From a checkpoint of a small transformer trained on Wikipedia: 4.32M parameters, biases.
Each number is 500 + 50 x the weight over its row's rms, rounded and kept within 0 to 999. Layers, rows and columns count from 0. Numbers have three digits each. The size before them is the row's rms in percent of the matrix's.

# up: layer 7 MLP up, 640x160, rms 0.0893, rows 164-313, columns 40-79
# down: layer 7 MLP down (transposed), 640x160, rms 0.0753, rows 164-313, columns 40-79
up164 096:533441492467470516499541464414563546545472413573439498468481542375372500519548491436540561576492530517534491468461528518
down164 104:493566549493516491502472492473545449429578498465497501524506457528542507494493534452501516433441498532499468469491631417
up165 100:510472569521633548546519491514490559481488452434412576476508474450522497486438483415448515643477454452548517524533423562
down165 101:487496470410498523540504478554521493544402473507436582469522557413580480433448483470483521429496520511514493466466556541
up166 076:553512510563480503479429497457526531577552434529449551550521504515499514582395435571432580503459523516473463464624525537
down166 071:430495576553409494459495562540411482556497515530510429575582505459459462490478371435440524510500489534563502582519490482
up167 069:439466472487453519455469438419562481473476566473501582498463559502505459546501503448538551634393386487477528415563474525
down167 083:694487536523475521523544518553508466475507493521486467478581456497572502514539531528528496465495527460498429595480449532
up168 100:543570449443488494554499526368528417513446489509449475542494460480546512497480498462613506436533373553442445469486414512
down168 109:495465404443545443410538525548443533486484530530494463481428489515526490468512490495461503514511483354603538600515448519
up169 083:554429470521518572631539488564535539489522517541446500525513548385496466447469463483456567442408360428527474533469519581
down169 085:455548566489483467472370526445506528563603524480605598493516542501507470518499464516532394474492585493516535450566526486
up170 107:472520547576615524552515457476381515471462512377556533527421625558502426624431474506488499505444516517503536546498486484
down170 116:580480506510493550376474501475502548575546474479458452486555506461488539525516527498529485529516545438481454497533415580
up171 090:502533565555567508514573427544484507438497443463459591531480543427455533535492494436542475549514474507551486490437464498
down171 107:483502467436546490468494514565497450538475488479459533497547479487446505491536492447555408489504460532437462504479606538
up172 087:493504505468487537561490496425616445532534436549584504437531512478455478557472518477478606582413540521412557546523490495
down172 083:514548544488526526545576525557522469396417498546466484544582542544506466562580553495449504437505582533528473456500580501
up173 090:528572570495478461485505536542489487482467495418521583668534455506533526491468570502456576453549557504466596465502456548
down173 094:451416475509493435484533401367450483602566483538529497445502489484486503410421475546517530517433370520516515568501546487
up174 086:478510480507428495442576454526499456425558579416482637560503518573428541514484452345531507500495483452496473455452490576
down174 085:652525541531504516575504469494564503498477466481486545489509509487541475523511477515442472507445547503467506492450470505
up175 114:528466437592481489515487482406508455482591435562490615501485421522509572499474623508466618500525495462395462413468512554
down175 117:491478497566607527499459491533511481475341480575386461477577425514537521568481537449476455505433538472497433581468473552
up176 110:529470491475544511484468438512453481590501456475491546532520403352493463429462543523509610472504478515508548415514458554
down176 124:514449467503494520539526520538458448460437540533570518507454564530549566288615467500503528474566449479504453504544493486
up177 102:516489605563482513626435423445493533599437402565427483418472468480539467487471518389486494549388472520580589467615501454
down177 096:476508494496522504500435596465487549415535589519583479489508433428462539495514559612414422477427520544545494482563579543
up178 104:474465493496480520472482518445530591604485427418507501562415384515442524563507503504485485534494457503500494546551468542
down178 096:453485414437479487455527532507527475355518514500556510584587552525524496544473504428536460551566518472528459510579558371
up179 061:480425526504356445451522407397495489496493454424564504487468537563514468555433522424514580604419446523495482567562514546
down179 059:532492558521474459476513571471474526497522547483531478480546472531586512489506463483545449483415490498475480583519558561
up180 095:518510516527436450545566488449539424591479477484489475565387521482484485534517485556507454582542487484473487371542554485
down180 086:531534494514517433543618384494500538494447521549483510478492473564572459509545530606478445490490520486514579491489476518
up181 132:460419499489490511544484527480506502581587522427501428431456439434437379525434473394513507503441525479527514526444469579
down181 136:474550488557541492409457559482473393455475599580546499451447580485527433448493505358445598528486565517455527554453464461
up182 119:460563521523449419496383489472499411533391486547496547437489499484469462587524505545582561551453515549513453487445440433
down182 115:449421513529517564480511543546509514472461521493601489519456517450499443468600462483501500511620571518488545445481483449
up183 109:466487461552464488612522501330558519430529497412508510530433448587455542632420473457411470508526459526491530540453486489
down183 117:504536447460481586444482486540490585425490510508447495580538455542541460496625532575513448519538485549455532536552549489
up184 093:537518484556427452545575520501494476538592453601628477524493521498505486534410452461487586631440474409441521456484528526
down184 093:388421457424565543566537496485482530476421503426491460519490523505544446483548467512423505477564444541559503483588528470
up185 084:500462439565468429431554547474475493528473494411523594532473507494551370534541453426519543521462533548466482447500533529
down185 091:527476470469447411546493549462407452438602537471515427530479575512454538519499550518410541501572513559455535488430507515
up186 088:505462507524547479536432485531553445510555598456594495490546472533453436519491513481534490440541462514475523484547486518
down186 083:532561479429510448536412597401505473490457470531524503558468539517553482550503485457438373497543653542434441477398593522
up187 091:529540474502531540588565446542443559583523487483538471512438570447539454516495458472477529516435479437379556473519567577
down187 069:491460448490575453598471539459483468385498598399461538518582479462460499528571566501524468475446485527633481520407401557
up188 108:491461554542503447507528452484523461496562405509534574488448545507437470599402527441461591551529459416499538484465488520
down188 071:575558519524449596514435448498557511438558437484462439473365563472448497532560519524500599450542514462445504508443495529
up189 068:616556497488474514545486389396518470529590476534512465462417518488432578541436562516528482418542514518568381465537476535
down189 071:366506523466550527459495456528555420495515531532631470432527515507572435506517443546522559555468566468447426556516548528
up190 103:498461471466524520450500451393560497568615500488561444402469416419513466534494573489518478492430498493541544497516438521
down190 102:550511560555388556464521542475505564539506466498591531481505541439546457401457505460505502620557470503444511427480477472
up191 100:504510586612493559425444457464573381479551376547483585394504447457422573503495488486489496529514571569502522422418514474
down191 114:481440495482435382606477491557464545453591573517397457529433491526524483433541504556463505522513512439520482564528503552
up192 134:446428508532513491506514476537538462570532533543623449435406437517446476508418469488491550544510557485566467469474514573
down192 134:408462506508557506496524419605497556584451469528478541518441455641413495555481459481455545543540463531466464621451578551
up193 100:518369486449427426497435536548589492536567558538548462523569411517506420528461531568568496429431533576486455464526525495
down193 115:582544535430426579475453527483513589466471532639500444590430410463507535482583460567546524458505450497513515461526572501
up194 062:503489482468432458391452427467557443394575432490484560582490505532440527470529517409543481479498482507564539534434578526
down194 062:614551479501497481435531512531486514497491532515538504510544412440626551484483458548527471489515487497461455522515470498
up195 105:481499585501558532547476438503449519443512487486593524455530481490498541623469508503516486498439502544548582424468495538
down195 105:498449515543401506480482506498523577581594459476534485404442571473498522488530505543459527565497437512409480548489538489
up196 113:529386412500388418455518485506574462540616508504527453567545493448463481485498567515568534492492471460500489435427508586
down196 114:475495552516494595417401423549518447552559482486468449463473492555598499371523509466476499470521454433525487555483439427
up197 106:530470507405507511510453481463463563472452536464548516553533390579466527504521497457501481417431489427579444530490378488
down197 101:445481556468532552548605451560458509579533525496494557515547451469509397432460573565480665528545497500559506438506482514
up198 095:518553534482532479506451452452512541491465465460438483499424513497416503548497508533525445450475395542564466598521436429
down198 103:437522491534565496444444492566452506542552523559537522445545512470502556540399475452548540538474431489463602455477577509
up199 113:556477588545460523505491514464498496486539357578532501433450464439469490479443472381560526580541510585492442520458434507
down199 108:552520517482471466526534512551482430580496457531575583477516460588459473372522499447518466538460425419555482376510522499
up200 102:543433476545423362426455563544530471518534478496490551455506511367498416474548489556537544468560466522532506511513460466
down200 106:549538519457533597456510414467470530525519526470487496511445493500493492392485521537474488425546502490535462508535478462
up201 102:507545564481534354567446450523432511498448485460519509528487541520519465522534462423450506492393526438555566558404432486
down201 114:494416549571570591551545487565484476531486459470424573563603577452522524502511489456422591535522448511494401435439555504
up202 110:517484501505476532494548493424482438491569506463537466498366437511511433533475523462519459480584498483614564514484475556
down202 117:524435423554529426520469603488455604411519500520554488554555495486518492469438417544462489576505522435523471521540523434
up203 114:488523514625456507462506503422544427518542435545506539526480468482540472489438484452535618582523487520398469367549465517
down203 112:533514450479416461540462544420515522534551540526514554497379508485442571504546420490403473521487516527489410586543456491
up204 105:458454521437596544489520574435451520446501509473488493486521556511523584565405446411519522524574442533428449502526498431
down204 106:474541482474515490576543427458512497491485533519430455408424484482493490524594593546471548486491545516548610445542534487
up205 096:491518492615508422423465472559501421488494518574529513482506491481499533521471531551545517478516578539460503538486430537
down205 080:539578454505457488483593509529474575505537550467467550554532404437523516512499526579506457498599512435542383463434565631
up206 095:440509515414490507502473493418570439495548475511603440563444577499513489512485514530453646503476504499472448380492453462
down206 099:509443523505504515455514564428439485512553417367523465518512427524470486570519524440446485521529439508555527475515586411
up207 114:475532506511479438537513535458549542500548441407509588514533401575417517600447471465497496486461495501623550536487504532
down207 117:484566440426392477533519507520424457497495491519484485482491511533554488484385556568517504434496586439544493541497420540
up208 090:518491442460498441578524486461574525472513497462614480568416438533406564511441575467441472418602385549468518502467481443
down208 106:503620488485505515452429530538521489443446511568395515462570461498576457523525488563495432519441498500509535486580495464
up209 092:443501511551486423513539484437590492427496484477553546496467567519451412561502545467470574516510534544417547481507527425
down209 091:466542488515481505504519554454526426447489548504546360535504494474564457563511424404488529478500599495446441519519556460
up210 097:551483477429446518512501466464633585369462450442523587475485415462490564533528487524508520468558500443450571572535495493
down210 097:472503562519529544468457500536451481498502558547501413481422478516463584592533485506537499480463550553514506484447544544
up211 106:477424583596544453467473557416533404529570463549500507516460450452497411571371483498549520526514556548486527493594500504
down211 098:559515505518478476495507489576563559433511552449555437400448500508486488510423521515412496510509533478394541538482419426
up212 068:589440515610483482477429433489571453451612437475500484504440502564519467541487545517439494535488523462492522539452488549
down212 057:507496536545500491502557523525518460566425534496492431549541588519552495575507496446602495438473463484504462555483512475
up213 122:540499549595431533505497485474504478427607456493562551554457490435454496495441539541465543566525447385450592386475487557
down213 102:599521505519463488498456500413542491591430499467573548466511416517486498403426476435504469423489482528486445545445456477
up214 095:514547448452459531591520460521558486494455551442556485496532529565509443597510532524469495517446513420513579471494486504
down214 095:419541624525531402474447536545554485548499446622438555442481445503580519538474486535517550446539464468528530518522607455
up215 099:521505620525481399495446494493483518442472422524588583525510483523564507519476528461503504520459516518538632486493510462
down215 104:495529559452504501594519464448520402531531516516608448422465433578472530464507501479535468433483514484404505461535505488
up216 103:503499505513552531471444448524525519545454431533513499432532520451465467579501522490408496570435519367557556509512453479
down216 104:470491508500405580570543520428499593531423561512510467538489415521421469578530448460512529503549542521496466528467482518
up217 103:508446498530420452470554481441519451523615505478624424560439497506434476455449519513471506407554398432483486496567439478
down217 110:503518529557572504496454528526505453521490548563491532386503576490410446500577500554461483551483690532531508438502517475
up218 090:546458474603482479574516535413458469494559515471510446471480440579405504571489538548400502478542494537434446530527460431
down218 073:397499502549495545549507441515491447533563584476531504477473513500506414493549454505467530537444489458505456528522601499
up219 097:489514552465487517539510485502588470366482495540568575452493493470553504554434533515477530541449526415486529495474549450
down219 091:456501481505479423475440423550441566500497455530458549457544514535451504597430422520538463435465494586543449545513584444
up220 079:494479503495526559421468408491541422492426357462580514568545580514473488472467569441559604422525429489569496457503427506
down220 070:498494474570513563534424563503503441494509534525525540471534469549487493534465459488502483513397508488408499494514549538
up221 079:435513472541470522448494487491446500436468445457521564518496585463495418512483512458528503532453519501472533480480533492
down221 084:462483466472474486509528488479498443529441460493521502531531434500503496513582440490487557502452485496497536490614432478
up222 091:447484518481488478579476502406493486539515478459525435471474442444448500545426506422455492537498414621553509516502470496
down222 094:403562477487592565449578557555492560476365576473516508455476487484460486527473517421487413491434571565392511465400504430
up223 094:545601502523530472524487429525475487602469407522507550473535503375507524502533480421486560493487479393513528551446441581
down223 108:521499503468565413569496515512523541466518575474477484468499551453507506564573493488492410541537547519596581531509518509
up224 106:426371563454494540569564520442493477487474427482442580515479435466575488505487532570522502537503514474573586390484437534
down224 113:546506544541497482464589465494490515503517486485509518521539493488466555536408497514525515520439563436549481488450499477
up225 115:475507534470528483538441496440506549527500453496513578487513417524484446581449454387569478551410505557590465561503549508
down225 109:630473464508465495400449432540462434477479499530425559536551485478545549434463466620496516552468468527463507557506372472
up226 099:542488469523583549632470498454456523391495532508509573513515566459487507522510517508514600479456445479603547475629539563
down226 097:531388473535580503562488446595533503431484389527465513494534474545524550621508504463497505507449495471476488555524528594
up227 089:559530576477382404543539445411462488438470435532474511537462420549544556501500495488529537517499436479454484492516513451
down227 076:475544577511548532586430520498508510459496491397556505469537523471553453483522574494455490511584564479474550497405504584
up228 106:541513483540487509532558487468471404567442446570544579561537559462461543559549605448499462472447471491539547477582466572
down228 096:446516521581503499535484519580525487557438551479475520416485550618452530521499539538491451478451514510576500593558509475
up229 101:533499551513538411611474467401483383467535428412614525488483468533510449516416551464489567518495453555529533444542448537
down229 075:623568420524484466561378417465541519496556536532465520410427559477480545495560537493515497458575428501453473504524500494
up230 085:539407451503487521552564503497564499492532429491562515506457555480517474490510520471417585495521478510471462513522477482
down230 093:496501532456445505473521520445443483470555554494424528529631508543475535551562487564536490402494472502555483444471561589
up231 099:476522532480450515465451490471469449453511585479510452468525506487472450573474513417501533467357515485509464531415467568
down231 083:496353490542548540571511473584465507579455462582394567438478523553466434468466466499467494558482475540521502509548476421
up232 105:525481511554548385536455493501509489461558500490533520474337464453513484543377637458525487507524458471500486486526385465
down232 125:437480500514508560418490432523465495456532536550500537498535461497473470511429567411517461493493384459594563541508516553
up233 089:495388475491484492516460463476509430515449604495545459470454483549498571469534554500408525449479536542436487525430530515
down233 083:500622628545411528489399428551458575571556499493464394498541531535440511542508491544434476429502508463594518524511527513
up234 109:507456543484491475580497491559517486552547445426515481455439492538470461510472464526447504447475461535643563478538440543
down234 099:507522502437422609492499503538573478558534468501513467542448523586545535612475494447474511455445540459562427488542527551
up235 103:459517417434516471478505517503591414533528461379539574594516458569456522517476534538446501496502469532550557438493453479
down235 099:529469528471447480444575542509453536465378525604449542580521530512423526536475553590554474450466479433488552529513580459
up236 107:479535554578481455458510497547436396514502527531502500454432524479492499536495589434496529514455465438479504412422412526
down236 095:543546448454484428522523594475540524565454539490563618407524470509529519466477436511509430414505544487471505466483511454
up237 086:505518567513557532514445450536579477483538438530476508485457508510458591497449499459441549524451488520477506457430506544
down237 068:508429468481483576481439658436568499504614521538452459482467486488632483469513402480452511446480468500462455520534559489
up238 073:492511612480501534556574521442401441507476485504580453479423593494493582595524503447527535484504467589417467589500412523
down238 068:542497552582611593482540451514503466470529574492518413439557399455532479526579485528509507475509526518514490503567507551
up239 119:458384501460445435533503461445470495500442487464577535545536478470488444516443534433511537539431436521506590408504552524
down239 088:388451401524466444465458518483476440550478461469489533456498445524513480602469550600484595481453547522541514516491510571
up240 110:528474571577526453464389448490491469530495410446467524550523430547495517493422570487481562515500486511471548464485471523
down240 114:466479457538517457468522500524557557395509452495524504553509475509508514515540385457548554479384523429472498525475564537
up241 100:535374461570428470510528548460429511592551523448471595541442425545436551490444488519475518511524445517509533450463435526
down241 105:515539487493392393565479497526543446447510496488493449485670409537511498495504582557478453476488593533531467494463488421
up242 094:539429490584493455572509361367422466477513547506452477554496530510466436508527534498542455467507532500596497488555414528
down242 080:538462483519517452491542497506587487513519518550534571535547517548429541496484444569530505483378519427528529572463616567
up243 095:461480554442464510483504544462574468426518460486488479479393531477545412538489553520535485520506513501515461444589461512
down243 090:464434569583509530488456397532511439480581487556496497520456481546498446530415468536461497479483523533560510606433520439
up244 100:466434479563480494429456439432469430597490467515455520513485435506451464515554552542481633463508465628525446452524397540
down244 098:500468505418459441506537568545501563469487509489503539450557569489517489453455444453433503543546485444460545470472556482
up245 109:465376542626487534546560498547551333510504432459565497454425555535504557548428484479512461490535531498546583553485500574
down245 111:526526542518536497446545504458577536534506452516514509542562468483440512541504459605503553523414483449529543493498511505
up246 107:555514579441490436487425462539556506549544503510491477491461547519500478532492460466474470460468519512598461535456376524
down246 114:476467497490371466514506491536546553500491549429513526593490531534579544471522499550517493521489464464513438413530543399
up247 118:491506471589487372468497449445414499485631525431580476519455511524490534557459502510512612488519545498404490416541438461
down247 133:521537533501480492516551481507507504486583515550479480413504449475510555493480513501495421484485450520416437523525494578
up248 087:486521499521653461537490501470501533433608466504562494484431461478514533514479494550476523574407517535430437520593523599
down248 077:537497474526518544616448572531576450493471505444458440529535459509516605506548553544482480491573548471458454486435453471
up249 076:508559536477566443456412434501546477556484525463504539506466350472448592499520485410514485459519476571562471490517471571
down249 076:556465509477566480598492521476529575445544568516463469485467617515472556525541494486471501482548535475431448536355577550
up250 156:525449515480492564524481507517508490439503461446503617518507456515514554527503589509489614538531496562451520468432497509
down250 192:503452503481500512486586497511536539429603438450577505550512437528536497595495449473555497561539515484557541465474513500
up251 092:575551570392446585591451530471499531379506415495557554571381536476532408467453494519531526582416473455499511529587512499
down251 093:404537496529532404477489453539483494487581511410535448499573599426522539624473562486531436486465539473498576481433486615
up252 121:459476535515471429529511500423535555464575457438506424564505403579490447499449527488466586494489353465522468590573515496
down252 136:501504407440517536525421540524506488478489410567513542456559498436484518563442569553505527505571414472505627432508493408
up253 086:535422509535566461485440400513487454592584557511506496506438569468421519509523557537445576512454495487525558480414460494
down253 067:637449522500475466506516434501437546534510495553477477540482513493477516573560427567541424465571542530567508511438529518
up254 105:509413432526446533455447550542506489537565456424604452429525416534494555540502551325468489453489489606589522521547460513
down254 099:502513555438489566532493516486539451478562526575480531546390509481511521515483336507509456514523547447524544541554538437
up255 099:522498512571460451477476441538545535427569484525600534444491487505424497468524532524471456477530511511555477453454441484
down255 099:605554428501473595492502562456470438515428479457493575494443582491564520452493554446478474520462573575465490532481544432
up256 089:571483440506468491442487434516484422473492457449497632450476452538516583490532513564522454566519524536586529501517462511
down256 093:400462447435491528478516428498523507526567512546448534458509573479508502625510452515503609419571445534441507455447540477
up257 096:586522510522438531467529475565547469507456435483518562576457436456405520473481487450507549436577507448519541557397457556
down257 095:492508505511496564501517454476472507504564533493499497526532492520506548608483472504519406535399445524414508491507561507
up258 106:488441525504495402471538547456482532523526495527568503456508478490504431515497458431565479492416513445503573569527519551
down258 113:490505535489460603549468474498464503530489506476512439480544479477435512488488468590445521533529492563496557421503480494
up259 102:455455451413559581578511457493497589431509519388511446413506499563490531523479513436467542600425511555483428582538529524
down259 099:563488490441499469388505531560523464566534531498470474525496447398501499588515437530445534575483474479572570485528603560
up260 079:516496467596512586458454521501623361509521483496446540587478462463474411461487641528601527477544527425557500394441579481
down260 066:502441499426443500546574550499503557558422531425455461502636540499497518501527437569567532526414504519596384508470501531
up261 127:533485499514475499563494514525562509538489557528524493501432524495418379512463517560535569550515548565605559463496493488
down261 125:506488569508555547501512536457423539532556450535560605499483519411539384471496436516522449534478401418646563525481453498
up262 105:510506429522483495520458467514493470564436436476454460539484469414529530520521550519565577533513519559503550555532522526
down262 111:515579531492608459483418545474511463432481536461520448406385511593487494528590538523525482409452448469516493552506562530
up263 098:555429562560478502537502420492498382468551416553511544579411526557447433548416623506492556535516439516548503469499544528
down263 076:541502496541474455527449489413486561476522446523422501524411429443571477475559557599623477658493476505491400447537500504
up264 106:472460486479582487504474509435517498561596472484508504568496512463509508528526558542485505591481420449457564425500449455
down264 098:494457468521488433512484420475434498505457470520522453407431509497566559474486603565505573461472493562491482513441635494
up265 087:500507434477449422540443516553553506469411478449600569455488454543452519560492461456509444534483485520606544550452484473
down265 094:478519482520493431536565519541415547529471528481441537497460515662570597451437444470457517551558522445527456404460558469
up266 124:501460516518580528436460541557459508519503420518457621479464506491551477497430527374448535545483463470531552467459445476
down266 123:507503487459482511504478510575443458532488507493504583426415561526499495447525483480503575484481489447439499546444479555
up267 103:534513547524504505534499417511521505641495514493491428487503549427472529475433510576373547480489358458528527413550396485
down267 092:493458501523566495451521518483519544600563459532660517523445525490490550484564522460535486526519571433408530473502535513
up268 110:492499567547549476454502449517502442495486422518513550495465502475429480546447570393504569629478453525500492402485444543
down268 109:460536518520415575441519386529574496419491556547454457565464598520462540414541485533493510473522506472537451466445576553
up269 095:521440580539443480547503445392462447488594446565494548514413459487427497588424575476500543568560429530477518420478400536
down269 059:534473461440489493465459505517571559506527485512554512551407504428441449456642492562490485579515501595521429532543535568
up270 108:470452550591506465517530459557537438552451541431482562534429517522437499475472434556462502500540518454516608484514472513
down270 108:526560464498470529548472507531430451456435592513465539404526591511643516552443492516513488462552441521544473503472406495
up271 076:495537480468532415503486350492392424621509488535501558537463371482460495532528506488531538565508414567547489459638439553
down271 066:494451509525463526533577491444529622516524529520538450553474549514470533536501491528508497446602539460400475545484576576
up272 113:504457590567571448517455512479465492479600406497528517443546423503514516476395457405468463586452495491577499488461484474
down272 121:530524499512537478500537504535428470537561459563446445565518474444556473495498423537507559508536487505498432447490506475
up273 108:442479500561415455457500432499489440468558348481514517513526447504489569538504483530589549578517444533493509479459535478
down273 121:434521570455532459514464410535440411512505492401488509460502508491541408474452571511525510421521494501544599453521434516
up274 107:524539500505436495451521452471562508542507453501558449514471509392521460486403508433515586540453388482394472526541447527
down274 118:511578525508550534496482483497505390483423458512548494434501471491600477480481582492548463399471493446550513510520462424
up275 119:528481507608525451523460472435457448565473494507458504516496475465452502525505478511507572570584511561415557390549418510
down275 117:499464510497522400542520464490501395561492479444520520516510452533425417512508527377545534494484423527518491577531515440
up276 105:529463563451448559570463524399545441443533467417474538491391411551552507467455518462509522511547333503479489495447461492
down276 102:545412447468467479446466517468516566539520463550528438502484480509567547381451556479447471469475470491614541550580552502
up277 125:474512518548462601592526543480518392475541441423567490527410611434545536526494591483502580515555529475471568415435507534
down277 145:535463488459525565529484579533551538467534514559590491469459496460430431410487474485499655508452429474585489435541541486
up278 096:447520596484510456444571475474513447474521451487527520537540411509416475564495508475537473434512513511579498529470546608
down278 087:493424414600534488466382573479456539496565519487398549549513533505625501442457507482507465425546444493453469484524560513
up279 100:472478525520462466569567452510474414459499561389500553541481496439527523495519488533519505472537470485531571435405520492
down279 103:511557484518413505428428552551528501471448501508535497476675468477456499490452573461533442470482573529545468426520472510
up280 108:486450532523440419544419483479397545546436461493579534457462508452459503510519515501460560619416413534484491507497512531
down280 097:415556422457517551477470510457434525512586447421486425554581527409468533580410514535558444497544498442476493625525462574
up281 111:487439429605495484491469433421520477523523437551522538497455469479450442502469534476487511606526469485495478510530491516
down281 116:481555419557548471495563491545481427511557466480444516458552446492492531434545534593566529452448453579530394622504559526
up282 123:534476571512638484468428472477535453446509408539564468459445526392495486487455562425516598532433446493565565559522428451
down282 138:457420585485558471442576545429425448430517517496497507567516495508508460497452430479571535497445404456445615454505485444
up283 092:487484482513544445452536517549409352490519514445534494497422498509536506529443550481506536565529469451496569481575469504
down283 091:473525539544538517537456507515576500497470454510471461491476446518580451542504477487490503462469622556471555540491458611
up284 111:537534573500529458460533349590428448444426475603529508522338437517395485542499618530436584600538497450505495492487411537
down284 111:477543483370463386500569522507463491510500455526538462484467511421544523502544481474423506328538441506384546459551548414
up285 092:520536523465523421591515475428414474467522464544521595502431453409539540468509472458480570538530358584508402499564402576
down285 110:555581490454588521530535555548488610447449485387516450453432540519473509553567526474571347480496554487522580581498517421
up286 082:510528517504593464624481504478493488528535446482542591404487571546452468504523537542474510484467540475574530414481447459
down286 075:527487476529430513450506532466536524457490450464551433585518463473523568502496501471553506520468505486452398539501482518
up287 102:527433590495589506596501469505532484525521486539491504445495429324444496496447472528498479519532458485497481445445449530
down287 115:451598456509537535425402525426456547539524568560477530405411572507477492367510495489440524458512496490369471557510534413
up288 103:502399517522503566448522454532505375492474460570465489568512466490417456550453594482468517550383495477558622495545482601
down288 082:429400539445552559487423432525472556487465463510480498477561487458485431536445527467500482506519426530478486510560461417
up289 080:486566601523563544604581531458454464440572416588491452586447482429527470575467472375523567462441545480503475487517555605
down289 073:530410506483522476530411530482455483463465497458522495463548543491514532474499447523475463451556446584523577511462552453
up290 095:511568561506463536487532479503420417482520512541517513447526488502510526552535446505586554547363508400512550521504556507
down290 096:465485576482518463507499511488439557537477530500438532535457532550445523549471534503440460461654472562441467500417567500
up291 083:509512516500522572595530401465485498567419520502543485488525499371479398473425514474481599572506363436495481491527431471
down291 090:501510437494480553437400565535447515562452511464538537523481482534519519411495472552549436397536580552488476558487623427
up292 093:483455441461558561609518441457573441523483569497597437416520499431505407464496536476419545539465488549568458497487449563
down292 103:439488514491411508408434501513423467544473486485526560490412468529426592385548456557586446437563530529437470592503501470
up293 119:464482525597510533491512521548561328564469453523559507508472464507445515515479493490437605620484508508463614372472491490
down293 114:455490484450439394526548570570486452473550459582570462417543472517455553436519512550535488561417424430485504472422496508
up294 108:487463420583536516540589468499471515525532495515605437540412521475459444523457551455397565577563422416484503502504532528
down294 100:524481593533513514471504518588512509513455483510467410476511463523565506559467513506577464522510445412500567588540444536
up295 104:497472522557593432474447470531408452537587433478548545496444363490460596453541554553555514508547529520547497459471484607
down295 104:496441519508454498528467535459483603545529437509479538551521463502614442438500456555513579434519438522526476473539502541
up296 090:465585565542473532437565445551532452527515471495560494413460442534503531524509458443560524513482523538505500548454590512
down296 086:524482537467496466538458486512455506525614474487492518456471545540460561523494515475404490400587486521504525496453477485
up297 104:474431567507564409512558512572468412528472535441512561562523523490481422518421656441504481446550474514533628402463436538
down297 105:477530497466544417441531456589454574486502434516483466480572549515560495461335476414556521616527461477558437403592531522
up298 080:539543458494462501523421475502459449573442414498542503551464547509490428580530548449494480489538469492400511552500478494
down298 057:552559568502545512511485524492509496551511393486444387545470476496558438483538513480492466517546528437522461505559467492
up299 107:509451538574526423591541507447490468486441490587553528440520500462440522504437539524592433557506424507574589487509490459
down299 113:476571554516519522445501518619565422499510536499499533463521439459508347517491554522501596468586497571556537502560469477
up300 108:504595537534575474441460443530520439563570529541446563481459448478426509531407517550523592536504481412510450422534436410
down300 096:548592433491517449525527558515491450458444490445399451524489515488532479526517557531540442522477542501483537532465529425
up301 095:509484503552600458520404464454562434480506491439545522387556438483524518572507529482527585537492381540463594540516408514
down301 087:500522453512553550440472508554480464432532475511561433496515508551605486531499473456546547501405564443443453485468544530
up302 105:470526576505464417515494435537478387539492468473530510442426573481423496566468507562485541559472446472551526486502481481
down302 120:549505500506459499491488480531477455484461469508581579498494637477499537534538522482574553514492468480513527477444435516
up303 078:511501413521452419532529452425468506478596417563492452529511424397541555524510595454501459436549453417467479477453478539
down303 068:545460471552405512489460642492501456485435498500442427476519527529501584469593415487498494561494530457478489503592474556
up304 116:474450512534552429420510391564528535554461477527436487450488476471352464484523587566450631619486530487476544490401447571
down304 120:494519522530587458600568520499531545512434595574512492516451437525434499405532489566520443557454531460517497560407486565
up305 103:578516493571458485479520416561502467546456372517505526576475507425500456507524594467544534518546458513482563505573499556
down305 102:508509446475605634591570496581481472471512475471487442486500504489505466452463509512586444499471463452494443571526517478
up306 067:591576487570498536437556483434510436532602433436545589600497436472415529510514471496398533434574544519428524499463518528
down306 059:436503538580518520552495522552444547552535575443468540553611489494516533423507471517498413421524520549448439532450540434
up307 082:453533456510492475476494484540459491549451456445560585570539448441512479502482467544535574620473429491406519440506470562
down307 073:431465571563498498560563469511526513491453463489523454483479515503537526514518425431458424502528606497450466548506528483
up308 108:528351564574477533467503549462529463463560548540489484482534455432465393472373495443480516534535394492505480430589535501
down308 116:491579545512519556567446404469511430516521495442509517453460574493413552329557617657556476453488576482563545475490580487
up309 093:472414449445473538496480453389496497482540466520443469524538410481504493501507515512592585545408454518467464493555469598
down309 100:528514508577510559519474548509570512563493481406493497497514539471385421466541598512496488432545496418484569542444502480
up310 116:516474465495506563465475506479541596609533524538528490544409440529463487561462477522534569527500473448487466475558447500
down310 121:520503553444450391532556431533552495458567442554542563525527567475558545480536465496492467521554588517526551438497483540
up311 112:508449501500468377445475477512557493608501533426526412512459589484410368485507508515528457471489464441595426542457463520
down311 108:469466542482458539502538446501498455468532492510522476527474500510549522640497383512576617436525501429451440515554466520
up312 083:514450431588500463529560404456398455617515465513482491449454472566475583555457478511536489525523375485555502488497483548
down312 080:389522517456474483430543448518534611455542543486508525547516508491541487554564568506585442471468551541538492544500511469
up313 101:522421476461517542508391475431543510463593479457537482471536486439469393534528518544496586465476427386548585420546416465
down313 094:537502547480582453492525539476481550483535478595499531506575486517436539541485498493558415503462524494582399510446524525